{"n_layer": 8, "d_model": 576, "n_head": 6, "n_kv_head": 2, "head_dim": 96, "d_mlp": 2304, "vocab_size": 16384, "activation": "squared_relu", "norm": "rmsnorm", "norm_place": "pre", "norm_eps": 1e-05, "positions": "rope", "rope_base": 484000.0, "rope_fraction": 1.0, "qk_norm": true, "attn_scale": 0.123, "bias": "none", "tie_embeddings": false, "parallel_block": false, "extras": ["some layers without attention", "local attention windows", "gated attention", "exclusive self-attention", "capped logits"], "init": "normal", "init_std_qkv": 0.0235, "init_std_o": 0.00588, "init_std_up": 0.0235, "init_std_down": 0.00588, "optimizer": "adamw", "lr": 0.001, "lr_mult_qkv": 0.7, "lr_mult_o": 0.925, "beta1": 0.9, "beta2": 0.95, "lr_head": 0.0031, "warmup_steps": 275, "schedule": "wsd", "decay_fraction": 0.763, "decay_shape": "linear", "final_lr_fraction": 0.0, "batch_tokens": 65536, "seq_len": 1536, "doc_mask": true, "train_tokens": 529500000, "steps": 8080, "dataset": "wikipedia_en"}
Each number is 128 + 24 x the weight over its row's rms, rounded and kept within 0 to 255. Layers, rows and columns count from 0. The size above them is the row's rms in percent of the matrix's.

# layer 4 MLP up, 2304x576, rms 0.0424, rows 1810-1842, columns 96-191
size [ 98  97 110  92  93 102 104  85 100 104  86 101  94 107 101 102 101  93 100  88 115  99  96 109  98 111 119 107  83  91  94 100  97]
[[104 124 140 144 117 120 120 120 117 135 104 124 107 162 126 141 141  93  83 119 142 135 145 127 120 137 116 189 122 168 136 125  78 182 108 157 125 114 131 153 146 107 140  85 121 145 163  93 149 121 120 165  88 114 131 170 109 111 104 124 123 144 141  86 124 121 137 143 127  87 101  93 169 119 123 161 105 110 180 114 134 150 142  72 139 112  74 105 147 151 139 157  94 128 114 127]
 [143 155 208  99 138 147  98 159 146 157 128 111  85 150 111 119  84 144 144 134 115  94 107 132 140 123 126 100 110 165 129  99 120 165 144 134 127  97 113 149 104 117 154 136 133 121 189 113 174 105 105 104  95 112 145 150 152  71 156  85 158 120 154 123 145 125 156  96 126 124 136 115 111  95 138 121 125 162  99  71 105 125 117 139 107 140 121 103 101 133 129 125 123 119 133 126]
 [177 171 143 114  77  90 104 128 106 160 150 156 114 104 144 152 139  91 113 133  91 111 114 129 129 111 160 151 120 168 149 102 130 128 124 146 143 122 128 122 154 173  89 146 148 161 149 133 138 102 137 120 141 145 121 133 117 123 140 106 111 112 135 150 107 113 117 110 128 130 121 154  91 150 139 163 123 135 170 132 117 120 120 135 123 128 128  99 138 138 103 182 106 146 128  86]
 [125 146 164 150 148 127 104 130  72 113 121 137 112 133 127 110 131 132 130 160 117 125 132 131 130  92 117 135  90 122 133 127 142 151 137 126 100 138 110 105 132 152 162 174 143 130 122 123 114 130 132 152 112  97 135 132 128 121  93 104 149 143 145 121 134 163 163 110 144 123  96 129 148 148 120 146 147 109 103 122 111 156 150 105 135 135  95 121 129 102 132 140 127  78 105 152]
 [147  69 107 108 111 148 117 146 126 134 116 130 139 130 129  82 105  90 131 149 127 132 100 122 146 117  94 131 100 146 136 131  95 131 162 135 104 141 132  99 128 120 160 103 111  84 165 154 120 135 118 122  93  89  83 104 117 113 137  92 126 111 152 173 144 118 156 111 166 126 119 133 158 117 172 166  90 138 144 168  86 124 164 123 102 130 144 135 104 149 149 115 134 125 137 134]
 [ 97 167 119 130 155 108  98 136 167 119 126 166 120 114 160 136 148  80 125 125 101 159 130 128 144 112 124 156 146 151 124 118 110 112 191 108  90 108 156 151 106 136 105 147 145 147 114 122 122 136 112 152 124 135 125 136 101 129 111 120 111 101 158 145 112  97 159  85  75 145 143 161 114 147 110 118 101 135 111 160 157 128 110 108 145 129 111 120 126 139 130 117 140 119 150 158]
 [101  74 156 119 113 120 139 135 127 135 108 137 138 117 128 122 138 120  92 146 137  79 112 136 131 140 105 133 139  85 120 120 120 167  95 124  97 149 143  60 144 138 169 152 142 121 172  89 142 148 126 122 101 127 136 143 136 117 126 111 127 137 136 112 111 139 113 130 125  76 126 142 149 104 117 146 151 138 102 109 157 129 165  96 112 135 116 128 133 136 125 141 121 130 130 115]
 [138 153 125 128  98 136 131 143 114 122 132 117 122 159 100 122 115 161 139 146 129 132 128  97 148  88 119 125 153 153 131 121 136 108 111 139 127 111 109 106 122 148 102 147 171 131 144 126 111 128 141 113 175 106 169 122 145 100 108 131  67 155 123 122 161 149  87 117 124 130 128 106 124 107 158 157 113 120 110 140 128 117 122 159 119 116 134 145 159 103  80 150 149 118 128 185]
 [166 132 127 116 145 116 106 165 165 153 111 121  70 105 162 130 132 134  79 116 131 122 120 126 123  99 103 166 110 122  98 134 130 120 144 149 126 114 112 114 117 108 127 148 132 108 108 129 138 102 148 110 142 112  86 146  87 128 126 136 136  98 159  91 119 130 154 145  98  96 119 109 133 137 121 126 123 133  80 147 106 141 111 102  91 113 135 141 148 105 138 141 150 166 151 149]
 [106 129 147 118 160 116 121 141 131 121  93  83 171 125 178 127 134 151 148 177 138 103 149 148 142 119 118 136 111 122 128  82 131 173 149 153 131 151 172  96 153 148 115 109 149 121 146  59 151 112 120 142 119 103  96 175 132 133 141 142 103 138 132  92 133 157 114 116 112 117 162 129 135 134  91 122 114 123 155 123  82  75 119 105 142 134 116 157 134 141 140 126 128 161 123 127]
 [110 155 191 141 137  86 129 125 152 113  79 107 123 127 130 167 124 120 102 115 119  76 127 181 135  88 122 134 107 134 107 154 129 132 115 156 116 152  75 138 128 149 137 101 133 138 172 130 164 112 106 147  97  66 160 170 117 143 188 111 146 168 122 107 177 125 123 118 144 124 124 115 198 126 147 127 115  63  93 166 169 128 162 101 102 141 150 102 146  96 127 105 123 100 144 122]
 [136 152 165 140 103 132 113 134 135 126 115 130  93 107 128 164 162 125 119 181  76 113  99 131 118 122 126 109 135 104 131 116 113 154 150 138 121  72 150 122 110 170 122 139 171  81 140 135 179 102 117 122  82 107 131 150 126 138  93 152  86 112 135 149 129 124 120 146 113 159  96  95 130 118 132 139 136 148 123 154  92 140  97 125 117 112  98 121 126 118 160 124 183 156 140 156]
 [109  91 151 117 134 155 116 139 179 124 139 114  42 160 157 160 107 125  65 128 150 132 121 124  81 150 154 140 110 168 117 140 147 142 140 155 125 125 124 146 113 136 138 149 119 100 152  98 115 119 130 123 118  72 182 160 125 109 130 113 150 135 133  99 136 108 152 127 154 136 114 141 168 107 113 156 152 114 113 139 144 118 158 108 151 151  99 114 112 149 191 136 145  98 167 127]
 [117 120 139 120 126 129 152 122 116 111 107 125  88 119 143 147 164  97 104 169  93 131  54 137 144 103 150 121  97 151 121 104  75 122 150 149 127 134 131 110 124 132 124 144 149 135 107  99 105 112 101 142 108 150 132 137 107 146  91 122 118 144 119 127 151 110 119 126 183  94 132 116 115 114 102 138 122  94 160 107 148 140  76 133 144 117 172 106 109  90 151 153 112 156 100 142]
 [ 70 161 179 120 114 123  93 129  94 111 100  77 153 112 136 141 114  82 137 143  92 128 129 126  90 101 107 153  82 117 174 173  98 147 154 128 100 123 138 159 119 135 137  93 125 145 174 123 162 145 118 150 106 100 137 127  97 180 142 127  86 118 127 155  93 160 110 169 157  93 119 119 117 139  95 128 105  98 150 124 135 170 116 144 126 103 121 122 158 150 137 149 162 141 172 129]
 [139 126 129 130 117 131 121 111 139 111 121  83 118 124 141 134 113 112  89 149  96 104 138 134  76 124 146 132 123  97 133 148  74 136 129 105 117 157 158  87 105 167 127 113 158 111  95 133 159 129 119 136 142 123 111 110 157 116 131 124 127 137 131 114 163 146 107 149 112 114 164 129 146 145  86 157 150 124 145 107 188 176 109 105 125 164 153 119 161 136 109 109  99 148 165 165]
 [123 150 161 112 140 163  96 129 132 122 119 132 179 149 130 129 138 141 142  91  93 120 101 159  86 125 126 138 162 150 123 136 115 125 119 116 126 159 141 135  93 151 161 134 156 126 183 127 118  81 152 165 127 133 126 195 156  74 117  98  87 131 137 144 127 134  98  92 112 139 124 108 166 101 147 140 145  93 121 115 171 169 123  80 142 143 104 154 128 152 125 134 161 128 143 161]
 [115 106 138  72 115 149 145 134 115 129 180 123 130 135  84 146 162 155 100 167 115 141 134 112 104  88  98 135 131 155 137 137 149 133 150 137  91 105 143 149 115 144 148  84 132 139 180 122 124 134 127 156 138 150 129 144 122 113 140 123 117 136 172 156 119 138 153 129 116 129 119 160 154 142 126 135  66 109 119 137 113 124 136 120 153 114 163 131  97 154 148 158 149 166 117 118]
 [110 124 125 121 138 150 121 157 158 145 101 167 137 196 151 119 137 151 143 115 110 127 135  68 127 140 137 159 152  88 145 122 132 152 125 135 132 142 105 129  81 143 143 151 150 109 135 110 135 117  84 146 143 161 133 167 144 119 148  91  97 160 137 130 107 130 139 128 115 139  71 151 152 125 122 155 144  89 168 123 118 126 110  86 121 163 114 121 122 148 167 123 161 175 149 143]
 [101 143 138 115 124  96  97 102 131  93 115 151 107 104 129 135  80 141 138 152 164 107 122 132  84 124 118 152 143 118 154  99 147 147 108 122 144  95 133 117 111 133 139 126 174  71 164 116 112 133  90 129 119 133 140 159 137 130 116  69 154 108 144 152 165 138 125 140 138 111 110 132 149 154 131 151  83 126 137 145 100 129 158  72  95 105 145 137 108  75 104 142 161 152 145 142]
 [ 89 159 133  98 172 155 158 137 124 145 101 138 140 162 103 146 102 124  78 162 110 129 164 157  80 133 122 131 130 131  94 123 133 155 177 201 124 153 140 115 141 122 111 149 133 106  89 146 128 139 129 155  97 139 125 137 109 133 146  84 125 150 148 140 117 132 152 162 147 105 114 152 111 137  75 128 126 116 151 101 126 147 155 119 144 115  91 128 123 123 109 103  98 133 172 130]
 [175  81 131 139 131  97 139 155 136 168 148 137 156 153 190 152  81 132 130 145 129 116 162 167 153 124 134 143 122 182 125  98  75 159 149 152 107 132 125  80 158 177 127 118 158 131 111 120 114 114 106 123 116 171 126 125 198 156 145 124  60  76 113 145 124 129 113 155 102 151 103 148 130 135 133  96  98 116 118 148 149  68 131 134 127 138 130 121 154 159 139 165 139 144 138 120]
 [128 132 130 129 129 126 136 139 158 161 153 198 132 123 131  88 118 127 137 125 141 173  98 136 132 131 165 141 146 116 100  75 132 107 115  91 106 100 107 119 124 109 165 147 157  98 122  83 121 109  73 107 132  95 155 129 142 113 136 126 126 141 149 145 129 156 134 140  90 128 148 120 120 103 117 126 167  91 125 136  85 101 118 118  55 175 133 129 137 116 139 124 120 128 145 122]
 [164 133 141 117  82 143 125 137 179 152  78 150 116 106  88 100  91 100 133 101 134 138 114 101 112  98 121 135 144 128 141 153 138 152 135 127  72 160 110 121 162 177 138 111 100  84 148 104 161 151 115 129 142 129 129 132 153 130 160  98 117 104 136 147 143 174 147 165 138  85 135 110 135 104 149 103 130 121 112 120 101 118  84 119 128 118 140 107  98 121 139 155 133 126 116 134]
 [155 136 167 126 119 150 142 114 121 124  67 165 127 157 105 146 116 158 109 134 115 117 134 170 139 101 122 160 114  98 163 142 113  94 144 125 102  95  95 130 110 150 120 146 107 165 145 112 135 144 119 144 111  85 116 165 122 127  98 151 136 119 141  95 141 153 128 157 141 127 129 124 144 125 116 128 180 127 168  71 110 143 141 126 162 149 127 136 126 147 128 146 146  80 115 120]
 [116 147 129 119 136 133 122 180 119 146 100 139 110 118  94 119 100 126 134 149 140 133 100 141  93 113 172 128  68 137  99 133 154 123 118 139 120 128 110 123 134 132 150 130 135 148 126 143 133 143 152 123  70  79 125 103 101 127 166 149 126 104 125 122 148 172 143 117 135 140 113 148 108 139 134 143 105 113 161 122 129 174 142 143 161 120 125 117 124 141  94 162 120  75 164 124]
 [138 126 142  72 101 146 126 154 121 138  66  81 135 145 147 134 159 124 112 133 117 119 130 114 146  81 122 148  87 117 109 136 113 164 131 112  84 143 129 103 124 119  92 156 131 111 127 116 128 130 122 162  82 106  94 122 103 134 112 102 124 152 122 138 171 136 139 110  99 114  87 152 137 164  63 149 157 112 182 157 104 123 128 153 103 114  93 132 141 144 100 136 157 177 137 136]
 [134 110 116 127 102 110 103 174 154 150 114 152 123 129 134 127  91 119 133 129  66 121 157 161 149  77 117 121  96 105 147 153 108 107 178 153 137 123 145 141 153 184 139 133 168 137 112 142 132 115 114 125 151 169 151 138 123 136 153 125 129 145 136 154 142 139 106 115 148 102 129 115 110 148 143 169 138 108 100 144 127 128 147 123 147 129 139 118 120 133 116 153 139 144 140 152]
 [146 129 145 104 108 134 138 149 129 158  97 153 125 131 147 192 148 166 138 138 154 168 167 115 137 138 145 107 139 137 105  97  87 176 129 116 128 114 134 127 133 117  90 116 124 145 118 149 123 117 180 116 102 152 129 114 135 125 130 121 119  93 148 126  90 126 140 176 133 117 125 100  96 107 145 143 106  99 120 124  81 142 142 158 125 101 137 106 132 156  92 155 115 153 164 110]
 [116 138 140 131 159 151  92 136 140 123  91 138 131 139 138 125 135 111 101 131 141 113 115 122 122 111  94 142  81 140 144  95 121 125 111 146 141 114  93 101  98 139 102 154 124  67 106 135 121  81 141 141 119 120  83 157 157  85 120 138 150 112 129 120 134 134 166 121  90 129 106 133  93 132 124 142 131 123 104 136 132 145 155 107 132  97 111 138 106 119 190 125 158 129 108 123]
 [124 133 125 116 149 108 114 134 132 145 142  98 114 130 134 130 104  88 147 122 115  69 120 101 119 136 189 153 149 139 126 122 130 143 137 130 103 113 170 110 111 137 101 137 173 101 130 126  81  96 146 158 116 154 108 126 109 103 129 128 116 160 151 112 143 159 111 120  87 131 133 140 149 147 148 185 145 145 107 131 145 110  80 111 125 145 145  82 113 137 130 109 150 123  97 175]
 [ 82 100 161 128 135 165  98 152 127 165  97 135 139 130 159 134 127 147 164 122 115 159 122 116  80  87 180 156 128 181 162 140 115 106 149 173 111 144  82 166 161 138 160 140 151 106 150 132 147  90 108 133 158 122  93 108 100 118 138  88 161 144 159  96 116 152 149 111 119 115 132  87 146 132 142 132 135  83 136 129  83 139  99 148  84 137 112 129 133 126 132  99 127 137 134 114]
 [ 96 138 100 101 184 168 130 149 135 122 119 119 125 186 141 172 104  98  89 124 130 128 120  80 140 118 124 157 107 161 149 108 153 130 129 142 119 141 180 151  99 149 142 132 112 139 138 150 151  95 103 127 102 115 164 130 133 125 128 113  91 117 154 106 151 130 150 119 145 143  50 134 110 108 134 138 115 161  91  94 117 135 118  75 141 132 106 115 108 144 187 133 130 124 153 169]]